{"norm": "rmsnorm", "norm_eps": 1e-06, "positions": "rope", "tie_word_embeddings": false, "beta1": 0.93}
Each number is 50 + 15 x the weight over the matrix's rms, rounded and kept within 0 to 99. Layers, rows and columns count from 0.

# layer 5 MLP down (transposed), 512x128, rms 0.0457, rows 215-269, columns 0-63
55 35 47 49 55 49 50 61 59 47 58 63 53 29 47 48 47 51 41 46 57 45 39 47 52 48 45 29 43 47 53 49 54 60 41 46 47 50 53 43 35 58 44 58 34 45 37 53 41 70 47 65 55 41 26 35 41 43 35 48 39 44 65 61
56 60 54 61 67 48 49 50 64 51 58 40 64 50 57 41 58 46 57 51 51 60 63 47 55 51 52 46 64 59 57 51 59 42 49 45 54 44 50 63 64 45 63 39 47 52 42 43 52 45 47 52 55 48 55 66 47 45 30 54 46 50 60 27
47 43 46 50 52 36 40 52 47 53 57 61 64 55 45 71 49 59 65 55 45 53 45 54 47 52 49 37 51 54 36 37 51 47 43 49 52 42 38 47 54 44 34 47 49 47 62 52 61 50 41 37 55 50 63 53 48 47 46 70 52 56 47 35
56 79 09 74 50 53 41 68 66 46 65 53 33 54 57 68 62 44 50 49 69 34 28 69 43 48 44 38 51 45 50 64 53 74 73 63 16 57 57 66 49 50 71 80 25 28 46 21 74 53 32 17 71 56 53 67 63 78 36 92 85 45 32 97
12 60 38 60 67 46 33 62 36 70 32 81 27 67 32 52 58 06 27 72 30 27 20 79 63 50 73 11 56 43 00 65 45 00 24 42 30 49 85 19 32 47 55 59 86 79 67 44 35 42 65 30 67 64 15 39 40 86 44 56 50 25 49 41
75 07 86 64 66 61 50 56 28 31 46 00 63 33 59 23 35 38 61 60 72 50 43 00 33 16 69 64 46 57 31 60 88 35 31 84 50 32 20 34 48 37 45 55 16 42 47 63 49 66 66 27 39 67 67 51 56 30 31 29 58 51 52 29
63 43 47 42 18 99 60 43 60 23 40 49 83 42 59 35 53 57 88 38 71 63 28 38 38 32 75 28 64 45 10 42 48 77 29 22 00 28 58 58 01 36 39 87 26 12 46 38 91 77 43 45 23 20 68 20 40 36 22 67 51 40 02 34
60 43 41 51 43 42 49 68 51 44 45 43 54 54 49 49 49 52 65 55 53 39 59 53 47 53 47 49 46 53 57 52 43 45 52 50 35 57 53 42 58 49 52 57 40 63 52 41 65 58 47 40 55 51 43 52 56 56 53 47 46 54 51 54
62 37 47 67 10 66 91 70 41 41 56 86 31 27 00 84 69 45 80 77 19 89 71 57 35 46 57 81 32 80 40 47 47 56 67 41 15 50 44 00 73 40 54 64 48 63 29 77 49 70 67 63 52 67 53 42 38 67 57 20 48 51 37 62
73 64 33 35 61 29 34 61 62 17 42 51 73 52 55 57 29 41 63 90 52 37 82 48 63 12 47 38 57 54 42 54 50 50 18 59 33 40 61 73 45 70 51 50 16 67 50 43 31 52 63 62 31 64 54 78 31 49 54 37 56 38 84 34
65 90 34 35 16 54 58 59 44 12 40 44 47 14 54 38 72 76 39 28 14 59 55 60 64 50 61 43 94 24 29 61 47 47 33 69 67 54 37 25 29 59 50 54 74 37 69 24 63 79 57 49 57 36 93 29 69 59 68 82 19 40 43 35
39 46 33 44 55 51 63 47 38 50 55 54 42 56 45 56 47 36 59 57 37 55 61 57 60 50 45 51 54 55 40 46 42 54 53 65 64 57 52 31 44 49 59 64 46 44 40 42 65 59 59 50 41 54 47 49 48 45 53 38 55 55 54 48
41 32 14 60 36 66 40 84 69 45 69 60 65 15 50 69 59 60 99 48 57 37 79 63 74 40 97 72 34 58 21 16 43 73 83 43 18 56 67 53 45 46 57 72 27 31 55 53 73 40 48 46 72 49 43 89 50 20 48 53 63 44 57 78
54 42 42 48 49 58 42 64 60 41 47 27 37 42 77 23 28 32 48 52 39 52 35 66 46 46 45 64 45 55 58 49 59 57 42 65 39 44 64 48 32 42 34 29 59 31 43 16 39 39 47 52 47 63 36 59 45 68 61 50 57 42 49 61
58 64 43 42 55 49 53 50 61 70 49 30 45 50 76 46 55 59 43 40 38 54 65 49 49 53 50 59 36 44 43 47 57 39 55 65 59 51 49 56 65 49 64 55 51 45 38 52 47 51 45 70 38 73 50 39 48 52 35 31 43 53 61 47
57 55 39 53 54 51 42 45 47 48 57 56 42 59 44 48 48 43 49 51 45 51 46 38 57 63 55 29 59 32 62 44 54 43 60 43 44 43 53 51 52 56 55 57 37 60 58 42 53 42 43 59 37 57 48 47 61 57 42 64 56 60 63 49
56 60 96 33 64 71 36 58 78 39 82 39 50 70 65 44 77 63 25 42 17 27 37 58 03 59 36 70 71 60 45 68 18 65 36 24 66 44 82 67 45 44 50 06 00 57 81 42 09 09 99 41 38 43 56 20 83 74 29 00 45 50 26 35
37 35 39 57 60 40 50 57 52 69 40 35 14 57 51 52 38 38 50 62 74 52 64 56 61 32 66 48 61 37 44 44 69 36 36 48 41 12 52 26 60 57 50 33 45 38 32 51 59 68 35 42 51 11 72 66 56 38 70 37 25 26 71 49
44 60 45 52 52 28 64 38 56 56 60 35 66 35 33 66 61 55 52 57 41 60 46 62 62 50 36 43 30 51 40 51 52 41 45 57 47 59 65 56 48 52 70 42 48 51 53 40 55 37 45 42 43 42 46 53 56 43 63 31 45 23 25 49
69 63 34 36 41 14 62 06 42 50 36 63 00 45 37 53 15 57 59 65 00 12 73 69 57 35 70 22 00 86 45 51 41 42 95 11 65 29 59 57 33 00 67 60 31 36 42 47 75 53 85 34 54 74 27 60 40 33 71 33 77 84 88 43
50 52 40 50 53 46 53 49 60 64 57 56 44 58 45 52 35 45 45 59 59 55 51 60 53 48 41 45 45 53 36 48 61 40 50 54 51 54 48 47 43 59 48 49 55 48 40 52 44 62 49 51 49 51 42 57 50 46 54 46 43 42 53 53
67 74 46 42 54 05 51 49 99 53 71 19 43 00 49 80 45 49 25 43 84 81 13 64 40 00 58 87 21 52 99 50 41 38 58 73 65 22 30 99 36 50 76 52 74 59 31 59 27 61 00 60 05 55 09 08 69 53 25 71 20 30 16 55
51 47 51 50 42 52 51 51 52 44 53 53 55 55 51 44 46 48 51 58 49 42 51 51 48 47 49 56 41 49 48 47 44 53 43 57 48 51 55 44 52 53 50 56 51 53 51 50 49 44 52 51 57 50 51 50 48 50 41 50 61 46 54 49
65 78 57 68 76 48 58 39 62 48 38 30 38 83 57 29 63 89 44 37 47 32 61 59 09 45 77 36 36 76 39 45 79 51 48 53 18 56 29 41 84 36 76 57 50 53 39 09 61 51 45 15 55 75 86 16 19 41 39 80 43 64 22 00
52 64 43 63 53 54 57 52 40 44 46 63 37 43 37 51 54 47 48 51 47 36 55 43 48 57 60 30 59 52 50 43 41 44 52 46 30 55 47 44 49 56 58 64 52 51 57 36 38 60 58 48 49 56 43 55 49 52 58 64 50 58 41 59
55 56 42 36 54 48 60 57 54 50 57 49 47 33 47 64 50 52 54 53 52 43 57 46 40 41 54 60 44 63 58 31 32 58 68 40 42 58 42 64 32 49 48 43 55 41 49 51 55 48 32 79 57 47 47 56 31 68 48 55 45 53 55 51
81 76 15 67 24 78 85 08 53 21 60 55 64 79 50 19 51 66 23 40 49 58 82 50 72 14 66 34 43 86 29 75 68 48 39 72 45 34 55 51 73 33 51 45 67 83 77 34 13 47 74 71 49 54 00 53 74 56 48 31 26 26 42 37
80 08 51 45 46 27 51 59 61 72 75 35 38 88 41 45 76 51 46 56 76 48 56 62 48 30 75 33 29 34 32 77 61 53 39 42 34 59 61 61 42 47 56 48 27 99 69 61 53 32 59 52 32 26 37 10 43 99 44 75 15 11 46 57
48 34 83 64 91 26 29 44 20 65 30 41 43 00 57 53 72 26 55 69 86 35 54 53 58 41 40 57 37 82 07 48 47 51 38 70 56 22 44 27 12 57 22 32 12 99 75 17 50 52 31 61 47 25 68 46 16 55 50 70 31 93 66 31
36 64 48 53 56 45 45 40 45 41 67 71 51 35 55 48 54 38 70 41 50 55 64 70 42 46 47 52 51 71 24 42 45 44 59 57 34 50 31 58 35 60 73 52 45 53 53 35 60 36 65 52 41 48 51 39 65 52 52 43 56 36 46 49
50 51 42 41 61 58 60 67 57 52 46 57 50 47 43 58 58 49 62 75 52 44 28 39 51 66 61 49 49 47 49 49 36 66 54 68 45 53 44 70 56 44 53 59 53 46 52 36 51 46 43 51 51 44 51 65 57 56 33 44 51 36 43 29
43 49 48 55 48 60 38 42 51 45 52 43 47 56 43 46 59 44 57 56 40 58 48 59 61 58 52 42 33 37 55 45 59 53 42 67 42 46 41 59 56 50 52 49 54 57 48 47 51 60 56 34 52 47 51 43 47 44 47 50 45 45 57 51
29 41 74 50 80 75 26 70 46 49 68 44 51 53 11 72 39 53 58 04 68 24 29 52 92 54 48 99 96 48 99 83 44 33 40 46 39 63 40 76 33 70 91 67 74 64 82 25 25 32 77 62 54 64 62 46 51 39 74 39 82 92 31 54
76 52 39 38 42 39 56 72 79 29 27 76 45 45 46 42 46 37 76 55 91 48 58 55 22 22 65 13 83 99 53 18 53 89 95 76 51 68 39 67 18 60 75 69 18 33 47 14 24 40 88 35 36 18 88 27 71 82 74 39 58 68 66 71
53 62 27 70 51 54 63 64 82 51 61 72 78 75 55 56 48 46 56 70 75 22 63 74 55 43 57 23 88 75 21 46 47 43 39 83 60 62 70 29 67 83 76 35 36 57 67 32 78 45 74 58 55 46 73 21 48 43 54 44 56 55 30 25
62 34 09 39 34 39 52 61 32 31 67 55 50 30 48 46 49 59 73 59 73 54 54 33 11 56 22 21 73 45 35 19 39 48 48 76 44 35 16 37 64 55 47 16 20 44 59 58 25 18 61 26 53 51 56 04 50 76 37 62 25 73 70 28
51 52 60 52 48 72 53 47 62 44 56 65 41 51 54 37 39 34 57 38 55 67 41 58 65 39 58 49 58 48 40 49 57 52 42 40 49 58 58 45 53 42 55 63 52 37 45 49 52 47 51 44 57 30 54 40 64 62 55 42 58 41 59 60
50 41 26 38 63 73 58 44 29 50 54 26 58 41 36 53 08 46 50 56 59 48 56 24 70 90 59 27 42 48 42 30 30 71 50 60 53 66 53 49 53 60 43 57 41 39 46 68 60 27 58 43 57 40 60 51 42 63 58 35 37 27 44 66
54 51 51 48 73 41 46 35 53 57 36 39 55 69 48 47 38 50 47 61 40 37 49 48 45 55 41 38 48 51 51 43 51 50 51 49 66 52 38 46 40 39 54 34 57 45 41 50 60 55 28 66 45 66 47 53 63 55 34 38 56 59 49 43
33 64 42 49 48 64 38 42 45 46 43 31 49 59 52 73 72 41 39 47 19 54 66 44 36 52 51 55 44 58 50 53 39 47 42 49 43 32 68 54 64 44 52 41 80 57 52 47 59 47 52 26 35 50 38 64 41 49 61 55 64 51 32 68
69 23 21 54 29 68 62 73 61 42 45 29 69 24 34 86 32 61 57 25 29 27 68 41 43 66 79 45 80 45 75 63 03 84 03 15 82 61 42 50 27 76 52 84 75 60 40 59 78 79 60 32 44 60 47 33 38 40 55 81 77 66 60 42
54 32 50 58 62 31 37 66 66 60 41 55 52 59 56 56 43 64 38 30 58 46 47 55 54 48 57 52 32 45 45 67 47 76 59 55 51 56 33 54 60 53 45 36 58 23 55 45 48 34 61 53 64 51 56 58 48 54 54 40 52 51 58 49
25 67 49 31 86 43 78 53 54 55 33 64 59 68 71 62 69 48 49 20 22 21 71 69 42 48 17 61 31 36 35 08 56 43 62 53 34 41 88 35 48 50 62 48 12 33 39 31 72 51 51 16 58 62 64 43 54 56 62 00 53 71 62 34
39 42 38 45 71 41 42 57 57 51 59 43 77 45 57 59 47 27 50 41 40 37 60 49 58 33 69 48 56 32 59 40 42 67 61 50 63 74 62 36 64 62 64 44 48 28 64 59 58 49 27 20 61 61 48 51 48 49 34 48 54 52 79 53
35 27 25 66 50 79 55 31 55 29 51 50 65 61 46 38 48 67 81 53 72 70 82 38 45 55 60 26 38 43 36 49 61 41 57 64 65 61 51 61 45 44 41 52 01 27 30 75 31 42 79 45 62 75 89 69 54 41 63 49 49 40 63 41
61 36 48 14 12 56 54 94 37 26 21 63 53 24 30 47 77 50 88 70 48 74 70 54 28 67 70 00 32 23 58 33 47 70 66 59 79 87 59 71 57 23 84 64 11 52 61 31 78 26 45 73 48 00 84 41 98 53 60 99 01 25 16 32
53 48 42 50 46 46 42 48 54 41 59 47 59 53 74 36 49 49 57 53 61 63 29 42 42 44 51 48 36 68 58 52 44 53 67 37 45 48 61 49 31 49 49 48 52 59 56 53 40 45 45 35 57 72 39 53 46 51 55 50 49 64 48 55
42 68 56 40 42 54 60 51 46 41 46 49 62 60 51 43 55 38 46 41 39 49 85 47 56 43 48 57 40 45 41 68 40 45 55 43 27 42 59 56 70 51 64 54 28 39 32 36 69 39 14 37 50 33 70 58 49 54 65 50 36 58 26 47
48 56 37 50 49 35 41 48 46 51 52 35 62 58 51 59 50 50 46 53 52 66 56 57 43 35 50 38 55 52 51 62 42 55 47 37 63 44 47 60 41 55 66 45 50 46 22 40 61 55 54 42 59 56 45 55 50 46 47 51 54 54 54 41
41 57 46 53 50 51 52 47 40 46 39 65 45 49 55 66 51 45 51 55 53 52 65 56 47 47 46 53 48 36 63 50 48 58 62 55 50 42 48 41 45 51 39 54 45 51 45 56 55 63 46 46 65 49 49 44 55 46 44 39 57 44 50 45
56 54 47 50 33 53 51 62 57 54 49 63 46 46 43 47 59 44 48 61 49 42 50 53 56 36 60 59 51 49 56 62 49 60 61 42 49 43 51 55 53 35 45 70 61 57 59 38 52 49 55 59 53 43 48 37 58 46 65 49 58 70 58 51
58 46 56 65 59 58 57 48 63 65 45 25 36 48 37 52 51 60 52 54 43 53 59 48 32 36 44 43 56 36 59 42 42 36 52 54 43 50 40 45 42 44 48 48 28 46 55 42 66 35 66 36 43 44 41 52 50 50 58 40 48 35 68 52
68 32 46 68 67 63 19 40 73 70 34 22 41 62 49 53 39 30 52 36 29 77 63 51 14 70 49 55 42 39 61 78 41 52 55 49 50 57 70 41 70 17 20 52 21 42 58 70 65 76 52 45 39 40 52 51 21 50 68 65 40 49 39 22
46 41 51 58 59 50 42 57 52 50 67 44 50 66 44 50 58 44 50 50 51 60 48 58 42 34 51 41 57 42 53 39 51 49 42 45 39 62 59 60 60 49 53 51 48 57 46 40 54 57 56 57 52 51 64 57 41 47 41 23 52 34 58 57
50 46 51 47 48 50 46 57 55 41 57 41 61 53 41 48 56 55 53 44 49 37 54 46 55 38 44 54 52 47 45 54 68 53 55 59 51 59 48 53 50 47 53 54 47 50 39 46 46 48 48 45 42 56 44 55 57 53 42 38 51 50 60 36
# layer 5 MLP up, 512x128, rms 0.156, rows 216-269, columns 0-63
46 51 58 46 50 50 47 51 58 60 57 52 47 51 49 48 59 58 44 54 54 47 52 54 40 62 46 58 50 49 60 54 49 49 46 53 68 42 58 47 50 41 55 47 51 51 48 55 37 45 42 50 46 54 41 46 58 40 57 46 50 48 53 57
48 50 50 48 47 49 51 47 43 58 53 51 48 48 60 57 48 47 48 49 51 46 52 54 48 49 40 62 40 50 57 53 51 46 40 46 67 53 55 39 60 43 49 48 46 49 49 58 45 49 54 48 51 46 43 50 51 53 52 50 51 56 51 60
70 58 31 51 56 77 56 52 52 35 85 47 23 21 67 39 52 75 62 33 37 16 28 29 31 74 39 31 35 43 36 68 89 76 60 32 52 39 20 60 23 22 35 23 65 32 35 39 72 53 00 44 32 75 53 49 37 52 42 60 41 64 71 88
62 58 20 56 62 52 31 56 31 40 71 98 36 62 38 17 27 44 27 38 38 09 14 90 55 97 60 71 48 90 62 24 58 64 68 16 57 59 59 00 33 47 12 32 82 60 41 78 62 35 78 62 25 18 51 19 46 55 56 47 56 48 74 62
70 68 32 41 50 27 31 42 39 64 62 55 64 74 33 69 20 72 35 61 42 30 35 61 45 63 39 79 65 54 55 61 39 53 43 38 73 50 53 00 34 18 39 26 48 62 65 37 61 39 59 62 45 62 54 62 59 88 63 54 71 83 59 82
45 59 52 47 67 81 60 23 27 33 70 31 76 57 38 40 66 58 42 43 50 36 77 54 21 61 55 82 53 27 69 38 65 44 40 50 73 31 56 44 47 32 46 52 42 27 36 54 60 59 72 15 13 26 57 59 75 28 59 55 66 67 26 48
52 48 58 55 49 56 48 51 48 53 52 46 52 51 56 47 48 60 48 47 43 51 54 42 41 50 46 58 37 59 52 50 54 53 46 54 52 48 41 49 46 45 46 53 49 46 59 54 49 40 45 55 51 42 48 51 56 45 53 55 52 50 51 58
48 44 52 24 39 16 06 52 32 70 53 26 21 60 78 20 64 48 49 48 63 47 72 32 43 12 44 39 73 48 58 55 54 37 48 52 78 31 82 64 60 48 34 29 85 38 65 75 24 82 38 71 69 71 37 45 45 61 74 55 73 80 41 63
49 28 54 68 23 50 45 81 48 51 51 29 57 83 35 15 57 73 57 39 40 19 24 31 34 66 45 45 46 32 54 59 68 29 45 75 75 63 11 28 50 83 66 55 02 34 80 29 44 24 46 74 66 43 63 61 36 71 33 80 44 51 49 50
43 32 46 34 25 23 34 47 23 59 54 44 69 75 56 37 64 55 63 20 37 22 43 53 46 70 35 53 58 13 61 66 52 72 26 36 73 21 41 34 58 26 58 38 37 75 20 45 64 35 01 61 78 36 22 73 64 49 40 51 56 56 67 48
49 44 46 50 55 53 56 55 50 53 54 39 55 42 56 45 44 56 48 48 51 46 43 60 48 52 44 62 55 58 64 51 52 39 55 43 58 50 55 41 54 45 51 48 52 56 47 51 56 44 43 44 41 40 43 43 43 44 57 54 52 53 52 57
38 68 40 21 55 81 54 69 39 61 77 37 38 17 73 31 43 50 58 05 49 86 63 26 44 40 46 82 52 86 29 52 40 00 50 50 59 46 36 30 44 03 34 82 99 61 90 49 81 48 71 74 25 47 63 47 68 79 20 48 48 68 48 40
79 35 61 51 44 29 51 47 62 36 46 30 64 24 34 39 44 75 32 52 47 53 42 56 24 71 44 65 54 46 66 43 60 90 37 78 51 52 53 36 48 22 39 13 28 34 55 76 43 27 56 51 38 39 57 58 45 67 51 44 66 51 30 50
48 50 52 50 50 47 53 59 40 57 54 48 52 46 55 53 48 51 48 44 48 44 45 47 50 49 49 52 52 60 58 48 54 46 45 44 54 48 55 44 50 45 47 40 49 49 52 56 49 50 46 49 53 55 49 45 54 51 54 50 50 50 57 60
55 44 51 49 44 46 50 56 49 49 52 50 50 53 63 43 45 44 44 54 43 49 38 49 33 52 52 43 50 61 55 40 53 60 56 47 64 40 51 48 51 43 45 40 56 46 51 58 41 42 49 41 47 43 44 47 62 52 55 58 51 67 52 59
60 07 46 29 52 61 23 30 74 90 57 74 67 35 70 51 60 36 01 82 15 46 58 09 52 67 26 99 10 17 45 44 66 42 53 72 61 32 36 11 06 48 59 23 53 55 97 34 30 70 52 21 32 98 38 82 56 00 37 71 11 27 56 11
53 52 58 52 34 43 76 39 57 58 61 58 65 46 45 73 53 63 29 55 32 33 34 66 48 58 41 40 54 59 44 42 31 71 48 54 70 20 84 30 45 37 54 44 45 36 52 45 28 47 40 24 42 58 50 41 39 61 39 75 54 67 34 72
51 37 55 47 45 52 50 51 54 52 47 46 54 56 59 43 39 56 51 50 50 44 55 51 47 50 56 56 50 50 54 67 49 57 50 48 61 52 58 43 43 48 46 51 54 53 45 56 56 46 55 49 46 53 48 43 49 55 52 60 56 61 44 63
85 23 68 97 67 55 49 04 19 58 28 63 41 82 81 40 51 09 51 27 71 52 00 46 34 65 80 55 27 72 63 75 71 73 57 82 75 69 52 75 39 48 53 00 47 96 00 94 21 18 54 57 48 10 26 42 38 30 50 64 26 73 06 29
51 52 50 55 52 55 52 46 43 56 53 47 46 52 57 53 48 52 48 48 45 44 51 49 49 58 46 63 49 58 60 51 63 50 48 45 65 54 49 51 47 48 56 55 58 46 46 52 41 45 51 44 52 47 49 48 49 46 48 52 45 52 50 60
54 17 52 67 88 00 93 61 00 38 59 57 35 12 58 54 73 22 06 00 70 51 68 93 29 56 26 49 27 12 80 69 35 62 28 58 89 52 79 33 79 29 40 30 90 30 78 29 55 43 13 58 99 41 27 75 87 37 65 37 09 51 34 72
48 48 52 44 51 45 56 53 47 55 54 47 52 51 51 43 54 52 50 48 44 42 46 53 44 56 49 52 48 53 55 50 49 50 52 42 54 47 48 50 48 51 49 47 49 49 55 50 47 44 43 51 41 47 48 46 48 46 54 54 51 54 46 59
41 41 38 46 51 70 69 95 00 61 37 49 20 46 37 62 63 36 44 45 46 20 66 26 16 29 38 57 41 58 96 44 13 07 43 33 44 40 46 32 62 74 18 49 79 70 49 70 69 79 30 70 50 40 86 10 15 40 31 42 60 99 42 51
63 44 56 53 49 55 51 45 53 61 49 48 55 49 52 66 54 52 55 50 48 46 54 52 49 60 48 63 49 51 52 56 53 52 51 49 65 46 47 50 45 45 48 42 42 53 44 54 48 43 44 40 48 54 46 54 52 56 46 58 47 54 55 59
57 46 56 47 57 56 54 34 52 56 46 42 58 44 50 41 43 53 56 44 45 46 47 49 48 52 40 52 45 57 51 47 57 48 50 44 58 44 46 45 51 52 42 52 40 48 46 60 40 54 45 39 51 49 47 43 56 43 54 55 50 48 41 48
82 00 67 17 13 46 55 45 57 75 96 61 16 32 59 37 50 39 00 45 33 90 80 30 48 42 81 60 24 16 51 76 49 46 80 47 61 36 28 32 65 64 43 00 62 61 53 85 63 76 23 42 69 92 33 71 82 57 77 52 72 36 89 26
31 70 28 77 58 40 63 66 68 65 49 78 97 68 46 35 27 00 55 26 62 53 42 31 47 99 53 64 49 34 88 92 51 69 80 84 86 75 56 69 69 44 68 44 59 49 80 39 60 21 00 38 65 42 57 47 52 47 49 48 29 74 79 77
97 27 83 95 59 39 91 44 00 47 25 43 75 74 63 09 77 16 34 20 71 62 33 35 33 40 57 67 59 38 57 71 58 88 63 43 67 32 45 36 09 23 33 00 28 52 98 65 30 15 78 64 14 88 80 82 66 27 48 65 37 36 32 49
66 42 62 50 44 50 50 49 34 61 66 61 57 46 47 55 39 47 47 33 42 44 48 45 54 51 71 54 51 50 51 58 51 43 29 54 79 50 60 44 47 49 53 47 54 52 43 53 59 45 58 32 28 47 40 43 46 63 49 68 58 58 28 46
47 43 57 42 47 58 56 51 48 50 54 41 52 49 61 45 51 56 49 49 52 53 45 58 47 56 47 67 50 48 66 51 46 45 57 45 65 45 58 46 53 40 59 45 48 49 58 53 46 42 44 43 38 32 48 45 51 44 59 66 50 48 48 64
53 46 55 43 43 54 42 50 43 56 53 47 52 45 57 48 49 60 52 54 51 54 49 50 45 56 48 55 47 53 45 52 48 48 45 49 56 45 44 48 52 43 45 47 55 46 50 48 48 48 49 57 41 54 49 46 60 44 51 59 56 57 57 57
92 50 56 82 41 35 38 01 50 54 67 36 96 23 39 74 55 26 55 17 63 53 20 39 78 61 72 99 57 00 71 37 39 70 29 38 77 46 36 39 56 25 99 06 71 75 81 45 99 14 26 78 59 51 53 26 71 37 66 42 93 55 49 58
46 30 57 39 21 76 45 44 34 40 48 32 35 73 56 36 67 24 53 00 87 51 27 44 65 84 44 86 26 40 37 43 61 60 41 76 82 27 10 10 71 71 22 59 58 62 30 43 72 36 72 43 76 51 85 00 48 47 48 25 76 97 72 73
45 35 51 29 05 91 55 64 63 87 83 47 65 30 60 65 39 25 35 66 10 26 12 71 27 76 62 57 55 49 85 40 33 38 67 64 40 38 51 17 37 52 44 63 58 40 74 57 40 70 45 67 44 45 66 00 27 22 35 74 41 65 23 34
57 32 78 41 25 99 67 42 46 99 44 57 84 94 76 23 42 31 25 32 37 35 30 50 37 62 64 74 66 55 65 65 37 80 05 62 57 56 67 65 17 08 32 05 44 65 61 52 54 57 80 85 41 52 59 80 47 59 59 81 58 78 80 65
52 48 49 56 52 49 51 44 47 62 54 42 45 50 46 47 55 52 56 50 52 45 42 46 47 54 61 57 50 53 54 51 44 39 59 54 57 41 51 49 58 53 49 41 40 53 45 50 45 54 47 49 45 45 53 42 59 43 53 55 50 57 34 54
53 72 51 40 25 59 75 59 39 54 68 52 67 40 62 60 39 76 58 64 56 31 38 47 54 84 45 72 66 65 49 30 47 25 67 64 45 62 53 42 45 26 42 34 61 49 56 56 48 40 72 55 40 46 54 35 29 55 52 61 36 63 16 70
58 53 56 50 42 54 57 52 46 54 53 44 44 49 58 50 38 45 48 49 51 52 45 55 49 60 45 60 44 49 55 55 49 49 51 51 61 54 48 46 52 47 51 48 46 51 43 49 41 48 50 46 37 48 56 49 51 45 49 55 46 43 51 56
53 46 59 43 52 50 47 47 43 55 58 52 49 46 61 58 49 55 59 51 55 56 38 45 53 59 51 68 50 60 51 47 59 54 47 49 70 50 52 47 48 41 50 37 49 47 50 59 45 49 47 52 39 42 59 41 61 47 52 43 58 50 45 59
00 50 43 90 56 00 82 67 80 96 59 43 63 43 56 44 40 74 57 16 50 11 18 18 09 31 04 32 62 66 41 74 36 11 79 23 05 52 85 45 47 58 48 39 36 27 83 90 11 18 46 30 57 32 67 48 72 56 73 99 59 52 69 44
50 58 51 55 44 46 60 52 37 48 56 43 51 43 47 55 48 46 56 62 55 43 45 54 51 53 41 63 57 61 68 50 56 41 54 48 49 39 63 47 52 45 59 45 54 65 51 55 45 47 52 51 57 51 43 51 47 47 52 56 60 46 42 55
98 61 40 93 59 31 66 46 44 61 61 73 88 49 49 56 25 72 30 67 70 73 13 42 29 39 23 70 68 60 79 54 37 60 73 70 52 27 40 52 32 60 40 66 57 82 53 55 09 50 70 44 29 19 00 45 54 58 62 83 56 37 34 51
64 47 55 49 26 28 68 35 46 68 56 56 49 48 46 44 48 53 40 41 59 41 44 55 56 35 59 64 36 48 66 71 48 26 53 46 55 59 41 32 62 43 69 42 46 56 37 70 50 56 68 55 42 58 42 45 65 47 43 58 57 38 55 71
74 58 63 99 07 09 49 42 77 82 57 58 18 62 42 86 71 56 35 80 96 31 58 30 46 36 35 87 82 99 34 99 39 47 42 71 28 28 20 34 02 67 62 19 31 75 37 46 36 14 43 13 23 52 37 08 38 51 73 27 36 40 31 65
98 31 95 36 61 10 54 66 74 49 77 56 57 34 81 40 07 34 32 32 51 21 41 15 59 47 42 99 52 74 19 33 74 30 47 86 48 23 20 12 57 34 77 98 03 56 44 95 11 00 26 21 68 86 32 17 59 48 68 18 54 70 29 59
58 50 60 54 49 48 51 44 54 57 47 40 55 50 48 54 50 50 60 50 52 35 54 57 44 49 40 60 48 60 52 43 51 51 53 48 52 48 59 43 50 50 51 52 50 44 40 48 50 44 40 53 48 54 49 53 57 52 48 61 52 57 60 56
52 43 53 59 48 46 59 54 55 59 55 62 42 49 56 36 56 52 40 48 41 42 50 45 44 58 46 57 46 68 64 67 60 53 47 43 60 44 51 39 42 41 49 49 55 57 70 63 54 52 56 43 54 44 39 50 55 42 47 56 47 60 51 67
53 41 59 46 46 63 53 52 54 61 47 38 45 45 44 57 53 58 50 48 47 45 45 56 47 56 45 58 48 52 55 50 50 49 49 54 62 48 48 52 51 45 45 50 50 48 48 55 48 50 46 48 41 50 51 40 50 47 58 48 50 59 48 56
56 43 55 52 49 47 57 56 61 53 49 43 48 49 47 48 48 48 45 51 54 46 53 42 53 55 60 51 38 50 57 46 53 55 56 43 57 49 51 60 58 42 52 59 49 50 45 60 47 43 51 46 43 39 40 54 47 62 47 53 40 53 50 44
57 48 57 52 47 53 48 45 41 64 46 44 52 46 49 51 45 56 47 44 55 51 52 48 50 56 49 56 48 52 55 49 51 43 45 52 58 50 56 53 52 52 64 51 55 53 48 57 52 51 48 49 48 43 48 45 49 46 49 56 52 45 48 60
56 53 54 46 50 45 55 47 44 55 62 51 55 49 58 50 54 60 48 44 48 42 49 47 50 59 47 58 46 51 50 43 53 55 52 45 65 54 40 45 60 41 53 43 51 52 49 58 43 45 52 47 37 48 55 48 49 44 49 49 43 55 45 49
38 46 64 25 40 58 43 48 29 89 57 48 70 83 94 57 76 63 31 52 46 16 36 57 38 76 34 92 23 50 67 34 56 62 86 61 24 63 43 34 35 66 41 54 71 45 56 83 40 62 69 93 58 40 36 43 75 32 16 41 47 39 68 24
63 48 50 44 48 49 55 49 42 59 45 54 50 54 57 48 48 52 45 51 47 48 53 49 44 61 44 62 46 46 57 64 47 48 47 52 63 45 41 48 52 55 51 51 50 49 55 60 39 48 50 45 46 40 42 37 55 46 53 59 48 52 39 48
51 49 58 44 50 49 50 53 50 55 58 42 46 45 51 52 47 55 48 55 42 42 46 48 48 56 50 59 52 45 55 46 53 47 47 50 58 50 46 46 46 53 52 41 50 40 49 56 50 46 50 61 42 47 50 50 53 49 54 53 53 51 47 54